python train.py --num_hidden_layers=9 --hidden_size=96 --num_attention_heads=3 --num_key_value_heads=3 --head_dim=32 --intermediate_size=256 --vocab_size=2048 --hidden_act="swiglu" --norm="rmsnorm" --norm_place="pre" --norm_eps=1e-05 --positions="rope" --rope_theta=10000.0 --rope_fraction=0.5 --qk_norm=false --attn_scale=0.177 --bias="none" --tie_word_embeddings=false --parallel_block=false --init="trunc" --init_std_qkv=0.0714 --init_std_o=0.0 --init_std_up=0.0714 --init_std_down=0.0 --optimizer="soap_variant" --learning_rate=0.00617 --beta1=0.95 --beta2=0.95 --weight_decay=0.1 --lr_head=0.0132 --max_grad_norm=2.0 --warmup_steps=200 --schedule="wsd" --decay_fraction=0.887 --decay_shape="linear" --final_lr_fraction=0.0 --batch_tokens=[32768, 65536, 98304] --max_seq_len=1024 --doc_mask=false --train_tokens=147900000 --max_steps=2485 --dataset="wikipedia_en"
Each number is 200 + 40 x the weight over its row's rms, rounded and kept within 0 to 999. Layers, rows and columns count from 0. The size before them is the row's rms in percent of the matrix's.

# layer 2 MLP gate, 256x96, rms 0.153, rows 102-126, columns 0-95
090,268,188,192,218,226,228,207,149,175,265,150,218,151,241,228,148,149,209,173,197,191,218,205,129,280,226,229,225,165,242,143,225,219,133,234,237,205,188,204,147,158,226,153,246,156,234,277,206,143,195,206,172,142,144,218,128,204,240,154,165,261,241,208,249,238,281,241,141,227,193,240,232,300,211,252,193,184,205,176,234,194,131,172,169,240,170,242,185,151,200,157,223,205,184,218,158
089,213,206,251,248,140,224,178,164,246,203,284,112,116,238,213,207,177,151,197,213,150,143,130,190,214,197,180,141,251,147,191,165,234,207,182,257,188,226,198,169,192,246,154,162,185,239,189,188,252,184,172,213,129,214,196,222,183,183,158,244,167,168,237,178,181,227,268,191,287,184,198,105,153,208,126,184,307,216,193,225,192,171,240,237,226,236,207,268,216,195,164,194,255,215,225,170
097,209,225,294,178,156,189,206,176,184,173,212,176,211,221,247,234,187,206,187,128,274,194,184,225,191,227,251,287,151,246,247,246,211,309,236,182,178,151,250,146,231,157,233,124,226,176,196,189,220,197,178,210,163,136,181,208,231,246,194,107,226,217,159,266,168,240,226,243,278,189,218,195,156,198,244,209,263,220,155,149,173,293,215,204,164,214,168,190,248,214,189,215,143,165,176,211
116,203,206,241,192,223,208,189,166,205,235,188,103,188,212,255,275,218,132,165,199,187,134,195,190,192,185,215,208,217,192,180,211,248,192,310,151,202,216,199,169,273,245,287,235,173,241,224,191,167,192,196,198,237,107,167,245,212,200,212,147,167,187,192,252,264,268,222,122,202,164,215,161,158,146,239,212,172,242,243,198,285,199,278,185,234,151,218,237,252,146,150,217,223,241,211,229
102,145,220,169,192,175,186,142,224,211,178,127,115,275,216,279,179,205,231,234,206,224,122,201,217,204,271,180,246,179,173,252,207,235,219,221,257,178,185,204,194,189,192,200,300,268,223,233,103,245,184,239,179,137,141,200,151,183,180,112,137,155,193,194,195,253,173,243,156,237,183,197,193,190,209,164,130,238,246,180,208,175,242,191,231,220,148,222,213,191,249,246,197,171,245,174,146
112,223,146,240,131,197,210,266,237,219,243,199,180,239,217,162,146,196,193,153,200,192,124,229,240,248,199,123,218,198,213,218,220,226,136,208,236,330,187,194,145,164,189,152,232,226,214,172,164,213,231,185,240,187,250,185,216,167,225,171,237,131,187,271,207,146,187,163,243,215,132,189,256,298,234,181,200,222,173,196,155,273,220,217,235,140,252,196,255,171,164,167,223,222,180,153,254
113,265,213,148,211,158,262,218,223,249,184,175,211,179,226,175,161,144,229,152,233,269,297,191,239,172,204,248,157,156,235,233,222,206,190,192,227,238,214,204,173,222,171,122,202,220,184,265,200,244,201,233,146,108,208,216,162,123,163,267,205,180,213,197,224,244,156,221,226,305,201,238,187,213,261,260,242,192,218,164,205,179,206,169,214,244,277,132,189,146,133,184,224,212,237,147,198
101,209,161,142,242,188,192,244,147,187,227,153,203,166,146,211,213,269,243,124,169,153,229,161,243,188,209,241,201,171,182,233,249,192,182,204,183,186,148,233,184,212,266,161,250,244,198,178,270,162,219,145,269,116,225,184,203,167,311,244,214,175,156,187,265,169,235,265,151,186,172,186,167,199,224,217,231,136,187,120,197,210,127,220,277,174,229,277,202,217,197,217,178,227,230,160,197
091,271,175,213,250,148,214,207,199,235,224,234,199,166,215,248,194,177,240,246,130,190,156,190,200,202,194,213,236,176,213,240,272,172,179,185,144,121,236,235,212,207,128,200,159,215,144,181,215,222,204,156,231,245,180,127,159,252,159,136,180,162,132,308,235,139,200,242,266,215,209,246,228,112,197,176,204,220,170,225,201,199,233,220,192,284,152,195,215,269,193,196,126,175,228,246,149
116,242,175,238,178,223,233,128,293,189,210,153,139,204,111,200,229,262,273,170,219,190,182,225,208,142,198,125,205,163,181,182,228,200,210,199,199,175,166,145,225,187,239,198,131,190,143,168,261,168,102,183,200,249,147,149,254,252,273,254,200,164,161,236,224,205,239,229,211,130,234,163,197,155,180,182,241,177,164,188,303,169,186,217,217,152,190,237,195,189,200,234,179,246,241,190,217
106,272,198,220,154,211,198,155,163,253,257,236,192,177,176,95,240,134,217,241,223,203,247,210,131,60,168,266,166,228,214,171,185,153,156,199,222,149,167,191,186,214,242,122,203,136,181,193,223,215,226,169,225,202,176,202,272,221,180,200,228,247,186,168,128,229,178,180,169,204,234,204,188,213,197,230,143,224,264,232,281,233,148,178,152,219,218,186,135,229,217,258,219,165,215,174,206
093,226,258,287,201,189,247,194,292,163,161,190,208,205,173,186,185,245,192,257,170,261,144,163,245,183,230,175,171,203,165,195,93,210,219,164,162,254,167,175,183,170,185,243,184,208,157,162,189,196,226,248,165,174,244,239,218,208,182,226,242,220,219,137,181,153,141,183,308,242,242,154,281,217,209,208,181,178,202,224,143,232,188,274,165,184,177,246,252,236,235,162,182,198,165,184,296
099,162,275,209,142,272,194,169,121,156,212,164,146,156,180,198,154,211,222,203,154,278,168,197,271,146,184,169,171,186,190,193,190,248,158,171,267,124,198,194,230,275,175,208,192,255,198,183,227,189,206,282,190,216,190,194,186,207,299,255,102,214,243,120,212,146,220,182,225,222,134,209,231,182,202,195,212,203,216,171,118,176,199,266,192,180,239,200,211,257,212,178,243,242,217,192,226
086,221,281,176,182,219,272,196,162,234,244,183,225,252,192,241,200,155,191,162,230,210,197,229,188,204,137,147,207,172,198,227,177,261,175,183,187,307,157,203,212,177,113,249,208,165,152,238,185,161,232,196,259,221,216,155,173,270,176,138,259,177,219,191,212,258,219,275,229,235,153,255,175,228,237,208,158,146,231,175,210,235,199,145,216,221,269,222,175,225,159,95,266,142,212,209,222
089,218,148,318,222,207,181,171,132,153,174,270,142,171,153,130,181,172,145,207,199,221,148,177,203,242,141,208,190,243,151,187,181,150,170,180,220,203,102,151,287,216,219,273,180,179,277,137,187,210,145,179,213,220,254,183,223,223,215,201,159,202,176,199,201,211,207,135,227,218,205,240,270,175,130,187,211,261,228,202,167,217,212,219,236,226,142,165,251,256,174,187,183,177,239,190,159
100,200,197,163,200,146,241,219,205,183,199,139,165,219,220,188,175,94,139,164,212,253,259,215,227,246,179,183,160,137,179,250,160,127,222,183,230,175,194,248,193,150,198,180,158,224,216,146,151,192,139,227,297,219,260,207,248,232,278,218,212,208,280,221,225,160,109,212,243,241,235,223,229,221,227,163,227,218,123,188,136,185,168,249,219,195,217,187,171,195,185,163,170,132,231,156,146
092,184,134,219,230,137,223,177,227,206,127,179,241,250,229,226,177,192,244,215,145,285,190,159,244,267,198,166,192,172,144,201,131,210,225,153,171,148,225,201,220,142,206,154,198,204,199,131,195,195,183,211,219,157,227,242,155,168,130,174,207,203,249,199,199,198,209,246,182,256,244,152,240,206,249,156,293,230,120,125,133,214,144,216,229,168,197,252,214,283,209,191,194,171,122,233,194
102,228,195,234,181,150,276,168,171,215,170,148,177,170,191,211,236,218,192,169,174,270,256,247,206,182,103,249,231,199,229,170,166,168,176,226,224,250,135,194,179,231,164,179,130,244,184,220,220,219,236,202,144,152,139,248,263,193,210,117,138,253,221,178,165,186,179,188,252,237,272,164,196,238,254,249,251,275,240,231,186,163,237,211,138,138,257,166,159,210,188,174,142,238,190,222,194
104,134,213,176,245,162,215,165,157,250,184,165,170,162,133,178,159,132,227,150,224,152,171,263,240,237,234,117,196,220,196,196,243,194,195,237,205,202,200,175,141,252,243,158,180,183,222,228,163,147,197,207,208,201,203,209,191,161,210,171,266,238,204,175,164,180,293,285,122,224,138,224,181,196,210,93,266,191,188,233,234,256,162,190,195,134,158,291,180,222,216,197,229,191,225,154,159
090,211,204,286,242,147,253,132,217,180,178,263,150,141,218,217,188,147,168,132,271,162,185,157,240,233,161,218,151,212,205,224,220,174,187,125,223,213,179,120,182,143,202,231,264,162,184,181,234,178,146,159,247,222,235,212,240,210,130,172,237,224,133,213,209,96,252,174,207,168,232,225,180,200,200,204,223,269,220,272,198,240,176,154,228,194,205,194,225,163,211,227,237,250,240,212,280
098,252,165,157,283,160,258,190,210,198,189,176,185,234,186,155,178,195,200,193,167,223,216,191,178,239,219,240,198,243,234,176,196,152,198,252,108,235,165,222,215,185,172,183,189,165,242,118,232,170,211,143,151,191,228,180,252,270,151,155,244,251,258,146,258,201,184,171,184,253,219,217,168,196,178,120,228,234,169,225,303,207,121,197,154,127,169,230,218,243,232,149,258,218,120,198,197
100,249,241,213,259,224,286,199,241,200,175,212,204,260,196,184,170,224,187,197,203,249,239,232,169,235,202,217,194,215,249,217,214,84,262,272,185,204,216,261,180,160,220,150,202,264,203,282,236,182,96,226,177,165,179,236,187,260,221,222,120,204,181,286,214,214,207,224,165,170,172,160,220,246,189,198,230,158,207,189,236,166,214,94,178,190,163,197,199,188,160,195,210,154,107,241,200
105,145,197,183,134,204,194,267,175,238,245,219,156,216,202,237,186,233,201,239,301,104,136,222,238,215,215,189,145,235,195,186,176,215,179,183,192,233,178,122,217,242,173,228,220,130,203,189,235,139,198,153,208,211,137,159,210,227,213,135,152,215,145,209,212,166,249,201,227,188,108,224,193,193,141,162,115,272,251,251,184,190,219,214,253,213,190,269,229,252,167,225,211,242,228,131,222
104,161,154,219,186,204,177,161,165,160,166,191,245,273,229,242,181,209,294,192,250,214,205,227,136,169,145,180,252,129,227,274,173,199,228,212,210,202,187,261,240,214,233,184,133,226,169,107,170,177,261,192,213,144,186,219,200,281,181,205,229,168,226,195,217,202,135,185,237,160,275,179,170,197,260,205,149,230,198,141,235,182,244,280,192,178,207,250,291,182,190,211,205,147,185,271,181
112,266,277,249,195,126,265,209,219,220,163,226,207,213,204,219,250,184,209,262,233,157,184,216,238,199,156,212,241,157,167,261,199,211,202,184,171,206,156,272,230,186,159,106,256,248,150,141,207,133,199,241,214,234,159,198,266,254,151,224,206,105,259,184,197,257,165,232,205,159,227,281,200,185,166,197,224,189,259,286,209,206,196,202,166,169,157,200,177,188,169,265,183,207,192,252,162
# layer 2 MLP up, 256x96, rms 0.151, rows 102-125, columns 0-95
088,185,245,159,240,199,177,157,148,201,134,159,199,121,115,201,216,259,212,175,201,178,123,250,244,202,183,239,143,204,181,166,158,217,232,202,228,207,250,119,174,229,259,197,225,283,206,181,190,211,252,205,215,257,183,231,235,223,226,136,147,119,245,131,222,197,205,173,218,136,202,176,169,97,247,185,165,161,172,209,174,265,149,212,192,166,234,150,236,225,141,217,232,215,226,160,201
101,197,254,293,182,190,219,173,201,234,224,195,215,242,192,254,213,243,244,204,166,196,174,203,160,197,226,195,142,197,130,188,190,170,216,202,222,198,236,227,234,277,159,232,222,248,296,288,193,204,150,141,172,203,164,232,214,222,302,234,246,184,161,213,228,289,187,176,183,299,212,205,237,139,183,192,180,214,177,194,215,155,187,207,224,278,186,193,116,177,159,163,223,266,182,126,159
107,191,147,242,229,210,188,210,157,239,212,218,190,163,228,176,178,168,174,156,273,167,216,88,225,211,187,161,177,272,171,218,253,213,220,178,218,153,273,223,234,191,194,154,118,129,160,201,227,243,207,277,239,209,236,215,148,177,197,251,240,178,171,278,257,208,214,158,172,201,242,181,260,201,109,138,228,151,232,179,229,210,232,240,248,258,178,180,178,188,156,285,158,171,226,236,207
118,201,170,221,150,168,176,164,246,192,182,201,262,195,224,157,117,234,226,253,256,190,213,192,228,231,278,210,192,234,201,160,198,161,216,158,234,292,169,159,253,169,206,114,224,213,144,206,188,187,237,172,181,211,235,204,210,265,255,145,195,251,265,204,177,143,142,149,238,204,266,196,239,252,226,166,187,200,137,207,225,183,176,113,171,181,223,225,144,107,252,258,212,209,191,203,266
092,185,168,192,218,140,173,147,150,210,160,144,217,204,225,318,230,133,274,212,222,154,189,189,245,177,153,192,211,167,134,248,209,193,224,172,233,168,242,196,235,251,155,172,202,200,213,246,241,214,173,234,156,185,276,130,154,224,221,248,214,229,165,169,223,175,135,239,117,216,223,215,181,148,223,167,174,114,137,127,180,207,199,186,256,191,168,257,207,184,165,125,172,198,182,167,149
110,200,185,187,178,227,188,258,253,196,222,207,173,239,249,145,236,181,201,148,136,165,192,182,178,194,166,111,233,168,171,185,224,271,253,244,268,233,187,199,193,112,195,240,245,151,206,215,229,202,197,209,169,299,253,229,213,138,247,211,165,198,175,193,232,126,201,192,198,273,243,216,245,190,150,289,212,181,164,159,168,301,213,196,241,155,216,238,139,192,165,190,278,202,202,157,228
102,223,186,255,122,119,181,192,202,186,221,283,179,225,174,154,168,142,185,187,200,167,211,205,244,232,209,236,238,139,240,253,223,201,217,250,198,192,211,228,156,250,177,152,178,219,187,196,189,258,206,243,175,171,218,84,148,152,132,239,215,184,206,226,231,182,147,258,165,278,256,206,206,107,305,191,262,198,212,176,167,201,267,157,180,132,181,187,218,189,224,245,213,172,206,208,180
097,90,216,227,146,237,208,225,231,233,209,260,164,178,230,187,222,151,128,182,166,163,236,246,171,204,213,191,221,211,267,197,228,233,278,273,213,235,209,182,219,213,158,187,170,202,265,220,148,126,244,182,164,150,206,263,303,219,143,183,181,229,230,166,192,146,245,124,201,244,171,245,193,227,150,195,235,241,200,233,147,219,202,229,171,186,220,106,161,167,160,205,144,196,219,195,151
095,195,205,249,165,188,182,230,198,206,168,202,190,223,194,246,163,235,303,202,161,201,157,245,239,196,245,180,226,196,205,251,193,166,308,276,167,204,205,223,183,258,175,277,106,158,164,134,230,195,181,193,187,168,242,168,247,231,186,174,124,234,135,199,206,161,198,178,276,243,179,138,179,166,225,202,149,210,225,210,99,226,239,251,141,183,235,217,193,248,148,175,183,201,171,136,175
104,240,176,194,156,138,250,230,180,176,215,223,232,237,124,195,178,202,150,220,248,235,223,243,208,156,195,222,206,227,221,209,196,216,190,228,271,166,237,163,137,162,272,193,199,163,247,177,160,224,212,165,246,152,244,297,171,200,171,145,153,240,157,162,217,114,258,179,188,252,174,138,112,208,264,152,151,245,196,253,191,186,257,168,184,194,142,233,153,227,176,147,252,220,149,167,221
104,262,192,238,194,224,248,228,170,174,209,262,156,222,167,225,235,210,242,219,175,217,187,191,292,191,250,246,217,235,181,138,172,163,238,179,149,78,182,211,280,194,250,163,214,139,205,146,200,180,236,158,173,190,280,127,209,182,217,213,245,198,184,223,188,240,160,239,160,138,221,226,146,110,202,161,294,178,225,210,216,213,146,213,236,177,143,231,178,184,176,169,261,207,180,210,145
106,219,183,207,110,201,160,138,205,294,176,187,217,226,202,163,221,220,203,205,140,231,195,164,193,219,216,233,214,227,199,162,167,201,177,235,193,284,235,279,147,246,251,217,173,256,221,216,152,219,230,257,141,250,112,179,160,128,209,207,188,146,262,107,167,176,244,198,204,204,228,143,135,156,205,183,144,186,260,165,218,249,228,210,202,174,211,228,224,145,211,200,216,136,209,115,187
099,193,230,218,192,215,206,219,267,182,188,250,230,217,176,194,127,217,166,149,222,164,151,288,142,234,182,206,193,207,229,168,147,209,152,183,195,215,162,211,214,175,201,272,168,234,209,205,177,201,154,204,190,273,181,154,157,193,189,271,240,155,220,195,236,291,108,249,301,160,240,208,237,246,179,231,122,230,188,224,228,187,246,216,228,154,128,149,200,159,260,254,197,230,138,227,147
093,245,134,259,149,175,176,199,186,256,159,174,150,219,153,227,189,275,235,221,240,223,196,216,205,244,154,149,214,142,235,251,165,137,264,199,262,143,199,154,244,216,151,214,104,207,221,189,226,236,190,124,198,170,173,194,251,184,217,248,159,250,217,170,165,172,198,168,242,216,248,120,237,142,194,220,222,253,203,230,205,191,185,232,238,235,197,121,220,172,272,248,140,193,176,137,234
083,156,205,169,191,183,205,227,239,221,203,137,208,216,231,217,228,230,208,171,260,213,187,209,234,115,281,184,176,150,251,215,213,293,163,161,276,225,207,182,197,197,165,144,197,260,122,228,242,133,280,250,221,172,235,172,192,171,234,169,223,205,243,231,205,157,171,230,168,178,201,174,213,281,256,242,253,159,120,177,190,209,159,235,202,182,202,245,85,213,177,247,224,228,141,185,228
100,270,226,189,168,158,238,255,190,247,185,192,209,158,225,234,243,144,80,229,124,167,175,239,191,211,289,253,201,238,222,253,176,187,182,227,210,206,174,258,210,203,245,125,237,198,202,213,176,160,133,221,152,123,203,145,170,181,166,189,205,205,172,219,147,223,114,167,256,177,183,152,247,225,223,281,254,213,171,226,244,225,184,166,173,223,176,208,190,288,159,177,211,190,240,227,235
095,145,213,141,241,163,172,246,146,207,125,202,220,270,160,257,209,240,218,167,142,238,259,113,239,213,223,252,160,188,217,165,227,183,219,189,176,206,241,153,192,212,112,226,182,211,211,251,189,180,128,232,199,175,191,243,227,157,193,111,185,178,190,262,257,147,187,205,212,170,203,202,244,225,244,201,205,193,198,184,145,151,209,205,213,229,290,225,221,258,182,144,261,250,304,176,221
099,179,154,195,258,163,187,135,198,205,114,202,204,208,214,248,169,147,187,261,250,176,219,186,263,210,200,165,199,211,189,202,244,205,266,199,182,226,258,231,303,193,141,200,184,220,118,225,191,168,175,233,261,195,186,245,271,199,199,134,252,193,211,168,165,274,237,287,141,140,170,239,136,236,224,203,158,232,174,181,184,218,236,127,197,278,228,161,203,205,139,207,138,197,182,177,215
119,249,174,218,186,144,182,233,220,230,152,243,215,135,234,183,237,200,230,149,190,201,209,261,213,199,104,133,156,241,280,222,176,174,160,138,231,189,245,181,214,218,179,176,188,240,171,257,199,172,229,157,212,197,215,258,275,186,161,182,146,266,199,243,87,206,180,233,172,160,183,158,134,235,219,169,165,226,180,276,229,209,185,188,208,288,146,224,179,179,244,229,199,238,169,126,239
088,266,198,154,199,210,177,263,137,169,179,186,205,163,193,184,128,166,227,233,152,191,194,196,170,203,221,199,251,189,143,187,163,222,161,169,160,240,188,307,246,237,180,183,108,261,193,264,167,301,102,305,194,189,159,213,223,163,249,168,195,147,183,154,205,222,117,198,265,168,196,222,234,242,183,200,240,219,212,182,175,130,213,196,210,150,188,161,206,190,212,191,168,180,207,178,160
092,225,241,230,175,222,162,220,139,199,161,192,173,137,181,208,245,197,186,220,139,231,166,237,221,217,131,230,160,149,192,264,247,329,169,206,159,138,189,162,186,257,100,215,145,170,205,168,198,189,296,137,174,189,241,226,220,236,146,176,250,213,220,182,208,149,182,190,212,248,196,133,218,189,229,194,159,177,172,206,144,212,170,226,243,150,213,110,273,192,190,228,221,178,220,235,180
090,230,163,281,229,166,257,255,244,155,199,271,190,232,191,195,194,252,201,123,172,227,191,164,284,208,157,201,237,116,187,231,221,206,322,163,206,194,170,245,197,176,216,144,196,184,224,246,197,210,179,182,193,155,154,271,247,183,204,300,232,177,180,165,199,234,196,153,273,188,189,116,230,193,217,200,150,184,194,222,183,213,219,137,182,208,128,246,242,232,155,192,166,188,265,195,207
100,241,260,229,203,194,218,221,153,156,197,229,233,185,230,223,175,239,193,242,156,181,153,243,212,224,166,138,239,189,247,160,214,236,122,185,208,184,172,160,183,158,168,220,168,212,164,188,190,221,282,185,212,176,276,109,232,190,272,217,254,200,247,160,173,155,263,145,267,201,172,237,234,276,267,240,258,212,192,294,163,199,229,158,162,207,194,156,278,166,253,175,238,252,182,172,217
095,151,181,287,177,183,170,200,169,122,169,263,218,224,235,164,204,219,176,180,245,173,198,163,196,162,162,169,187,221,194,210,255,248,246,198,192,187,194,205,217,284,215,242,107,196,145,220,174,150,178,258,305,177,188,177,180,223,176,186,252,223,168,216,149,176,212,233,205,98,240,126,155,164,212,148,123,164,221,180,181,225,253,203,173,146,241,165,260,204,194,197,250,145,221,254,247
# layer 2 MLP down (transposed), 256x96, rms 0.144, rows 102-125, columns 0-95
092,193,226,207,171,179,200,203,167,268,191,285,233,153,184,218,187,209,177,257,244,226,191,120,171,246,184,208,245,126,204,237,209,245,132,253,192,212,206,231,244,123,147,193,252,223,245,124,205,176,278,149,203,140,160,184,156,228,204,163,211,142,233,195,175,234,273,206,206,157,201,155,288,241,233,274,198,191,139,207,252,209,138,165,144,190,226,223,230,188,188,185,241,163,133,231,196
099,147,214,149,245,211,190,236,255,238,288,178,233,188,188,202,228,204,138,210,205,160,216,202,166,215,211,297,236,225,234,214,262,168,244,233,223,205,242,174,242,192,254,248,199,259,159,144,178,217,307,283,143,202,175,232,182,295,259,227,198,185,175,142,214,220,177,216,244,126,211,185,216,178,277,181,163,213,194,170,190,221,151,212,131,242,192,197,213,253,200,205,160,146,169,131,197
100,179,169,187,199,269,228,171,202,213,251,296,181,136,157,161,202,118,293,243,158,248,146,230,170,138,239,178,190,161,186,189,229,225,175,151,172,223,206,178,125,261,171,223,187,163,186,187,186,169,182,187,225,192,168,240,242,190,270,230,150,194,223,243,225,186,138,275,185,155,241,238,122,213,188,224,186,205,244,139,219,222,171,191,189,131,199,209,227,213,198,226,91,217,130,193,238
111,242,222,242,145,107,174,152,246,165,162,208,233,84,263,203,167,203,219,210,204,239,182,225,284,178,238,220,213,185,185,207,176,252,194,200,201,191,148,256,211,237,182,195,265,178,231,132,182,232,258,146,223,249,177,199,276,255,176,124,185,172,171,142,199,215,246,241,191,154,214,178,134,201,255,221,253,143,172,167,269,214,174,241,161,179,153,157,186,229,164,218,156,137,205,208,203
099,175,191,230,206,169,238,258,231,177,242,220,141,219,222,248,161,232,142,267,162,270,276,210,165,224,199,236,144,171,169,250,218,225,215,149,175,194,245,241,212,210,215,206,148,266,228,228,125,242,268,239,227,212,195,164,126,237,182,160,244,198,173,146,244,220,190,255,215,227,132,207,179,201,177,177,109,236,262,185,188,207,191,180,196,159,204,242,245,207,206,305,248,173,162,264,141
110,205,168,134,207,244,179,214,186,258,194,215,289,248,195,249,244,212,162,251,119,209,175,176,161,133,204,212,180,170,87,229,145,193,211,275,211,220,265,169,175,229,147,177,203,205,179,157,206,192,143,165,168,279,265,186,162,177,155,196,171,193,187,145,223,180,176,262,206,178,184,304,248,136,202,185,180,221,179,212,251,180,222,133,176,199,214,216,225,171,225,211,127,173,141,247,210
105,220,260,215,186,242,226,161,298,171,197,178,237,197,197,190,168,247,212,145,277,187,185,288,209,247,195,207,229,188,185,213,222,195,260,218,244,205,178,199,234,239,235,190,119,188,203,220,223,217,183,135,209,139,190,220,170,202,190,244,194,223,207,134,208,223,152,113,272,241,272,190,184,216,186,257,248,170,204,90,244,164,275,189,216,178,270,204,229,260,143,129,216,214,231,153,222
103,80,229,254,200,120,187,146,199,178,227,227,207,172,235,191,172,226,188,212,131,223,197,170,189,258,268,224,258,169,234,245,230,253,185,193,189,222,255,219,210,122,268,172,178,245,242,183,173,188,179,143,202,88,227,204,245,242,209,214,189,203,133,262,249,166,251,225,195,227,128,192,203,151,157,252,228,171,259,140,216,248,193,189,244,224,183,174,181,212,201,228,258,193,213,236,249
096,186,194,165,175,158,112,177,178,228,220,220,177,253,126,161,188,180,193,112,248,193,171,200,201,236,196,178,147,232,216,133,166,107,262,237,237,143,192,171,214,263,222,148,144,207,169,189,206,126,195,198,225,181,201,231,206,132,167,184,101,253,202,245,142,236,205,219,221,185,221,244,187,232,141,204,276,192,274,181,165,206,199,214,195,215,266,186,149,197,254,109,230,230,189,185,194
103,172,225,229,285,216,181,141,254,231,154,184,211,145,149,181,176,156,299,183,244,101,223,237,198,155,205,239,237,168,234,205,269,237,275,208,180,213,140,184,165,183,178,175,192,244,202,174,189,229,253,143,223,220,181,187,207,261,312,224,231,185,207,218,237,193,262,174,164,195,245,186,142,151,140,220,209,149,215,159,205,159,148,271,221,215,173,137,177,215,222,208,179,156,198,154,238
103,151,201,253,232,195,192,165,242,169,177,221,248,191,251,183,211,213,199,224,213,141,236,271,100,212,167,177,167,195,208,181,236,198,128,171,250,229,167,242,214,230,263,219,202,207,197,184,235,221,183,184,246,183,223,234,244,218,219,189,273,223,210,170,196,220,140,148,197,199,183,212,122,117,133,154,264,182,244,82,259,184,188,236,250,204,154,245,233,214,141,192,121,184,134,195,142
091,213,191,234,315,218,279,217,144,167,218,248,175,189,192,247,217,199,244,229,265,162,183,220,229,170,147,173,157,119,236,234,223,195,273,170,177,141,175,163,226,154,202,174,181,211,191,187,241,193,170,163,192,167,279,244,219,238,175,165,209,229,172,249,269,234,178,195,172,248,134,312,236,151,194,192,272,168,166,252,171,128,213,181,161,218,185,193,217,238,195,223,178,249,190,265,213
099,278,201,143,179,152,177,239,253,249,203,204,155,221,197,211,222,122,141,142,161,180,222,200,142,181,214,240,174,149,196,209,199,120,201,215,238,243,206,158,258,103,147,212,225,163,217,237,242,221,185,150,235,195,219,265,181,229,172,218,177,241,241,213,241,137,220,181,145,251,186,210,153,263,217,183,221,266,281,188,196,206,163,248,147,170,200,298,205,133,263,176,170,217,190,205,219
098,225,234,264,160,228,197,218,241,213,147,183,216,234,99,150,119,170,149,196,275,190,176,208,193,180,192,174,201,161,225,192,204,219,230,198,218,205,251,199,216,244,194,218,190,232,146,203,163,227,168,177,207,240,289,209,163,253,152,152,246,127,196,237,236,195,167,296,215,184,207,201,159,161,192,273,146,181,208,178,177,226,214,99,257,232,270,217,213,144,220,150,190,146,180,127,136
087,247,219,260,230,194,231,214,216,128,192,245,152,182,176,93,203,187,203,197,217,248,144,205,185,188,146,228,168,184,221,247,243,203,102,156,235,243,120,187,233,262,274,246,166,221,255,118,198,161,219,230,201,155,198,183,245,224,254,224,188,196,190,233,282,228,182,167,204,243,192,222,251,238,138,182,123,191,207,138,210,231,203,209,197,202,144,201,263,236,135,202,166,135,204,173,217
108,247,168,240,242,180,232,195,148,75,178,152,202,228,177,218,262,194,239,235,171,143,156,152,220,195,210,130,215,284,194,175,187,188,198,281,243,252,228,204,163,228,157,196,249,216,124,203,216,211,190,198,218,206,227,170,216,213,137,217,210,148,103,132,186,154,253,192,167,186,222,196,180,195,223,226,169,148,292,182,264,221,198,164,205,150,196,186,192,203,216,181,190,303,225,264,194
095,324,214,214,175,201,217,214,160,183,272,161,166,181,127,203,243,201,206,158,189,180,171,259,139,172,242,255,235,132,212,208,188,184,152,226,226,250,182,239,232,167,151,248,183,251,211,256,232,226,225,206,187,270,240,168,240,204,172,202,139,185,253,235,279,256,224,139,200,201,203,167,184,217,176,253,117,157,280,204,252,202,260,200,205,175,169,217,228,208,186,183,203,165,292,202,148
095,200,263,271,234,151,213,243,250,149,212,83,161,118,217,203,147,200,222,207,195,289,272,270,215,197,233,204,181,208,232,278,205,232,211,207,187,212,188,143,107,267,215,205,199,245,292,238,200,183,242,223,157,195,171,188,215,250,205,229,181,193,250,204,196,200,236,236,218,273,194,130,221,204,239,204,220,186,233,141,179,171,165,248,189,132,186,173,195,254,169,157,166,210,171,180,177
115,141,171,186,185,153,196,237,204,209,148,245,177,145,256,231,202,199,188,228,226,198,222,192,153,190,183,275,146,199,135,230,129,139,164,227,168,158,271,133,265,101,143,181,206,267,250,211,201,195,272,232,186,194,198,262,224,172,228,200,199,201,138,172,170,228,154,207,240,163,221,296,182,200,161,201,217,115,242,221,170,217,163,193,220,213,152,153,166,212,249,216,128,230,211,158,240
093,132,201,237,221,178,165,117,204,168,201,246,164,253,199,264,248,152,190,164,234,185,161,113,243,234,159,214,160,168,220,163,217,233,195,179,167,193,218,208,113,142,195,253,267,142,235,145,141,96,165,191,237,160,206,219,174,201,218,254,238,204,239,263,224,246,237,171,169,160,228,206,228,217,190,206,199,257,205,235,155,229,217,209,250,229,228,234,204,154,249,199,268,199,195,285,143
097,189,189,220,177,191,164,172,200,155,291,229,204,270,242,189,177,159,125,208,202,268,238,213,180,104,201,218,241,192,152,151,215,148,175,160,186,225,173,217,97,195,216,220,168,234,215,196,226,266,240,197,171,174,245,143,221,214,220,193,120,212,227,189,164,242,225,207,159,205,181,216,191,199,205,115,262,181,164,156,179,270,182,157,92,198,190,238,182,254,203,154,114,178,188,168,255
094,230,110,248,229,183,194,234,165,243,207,252,265,212,145,197,130,179,197,166,236,220,173,148,213,171,252,151,179,189,106,153,193,292,109,160,222,234,242,181,216,196,172,220,212,212,214,185,211,214,243,251,169,216,196,191,175,153,179,178,299,184,200,155,243,215,243,104,249,238,245,203,231,147,256,158,171,211,224,225,228,153,208,279,220,164,228,174,170,194,247,254,151,212,204,186,209
096,153,165,230,251,217,208,111,204,212,116,219,215,233,201,178,150,152,202,168,171,283,189,209,189,166,253,157,192,177,214,197,278,229,201,226,234,214,210,199,163,267,200,198,176,227,186,135,175,231,156,241,187,222,206,188,198,242,159,209,211,157,136,220,143,243,158,237,212,256,215,165,216,99,199,163,252,169,192,119,245,228,239,271,247,236,199,171,201,205,138,177,138,90,195,232,157
101,182,190,185,154,181,141,165,169,172,192,203,213,105,176,169,178,174,190,226,171,230,205,202,147,241,187,212,176,231,204,172,207,236,182,150,197,210,240,188,154,214,168,213,277,157,188,177,178,241,188,210,189,99,248,93,197,116,233,225,154,263,134,287,108,212,259,228,243,230,180,235,185,145,179,236,165,206,226,226,184,175,163,152,159,187,155,234,157,279,217,221,205,206,149,130,193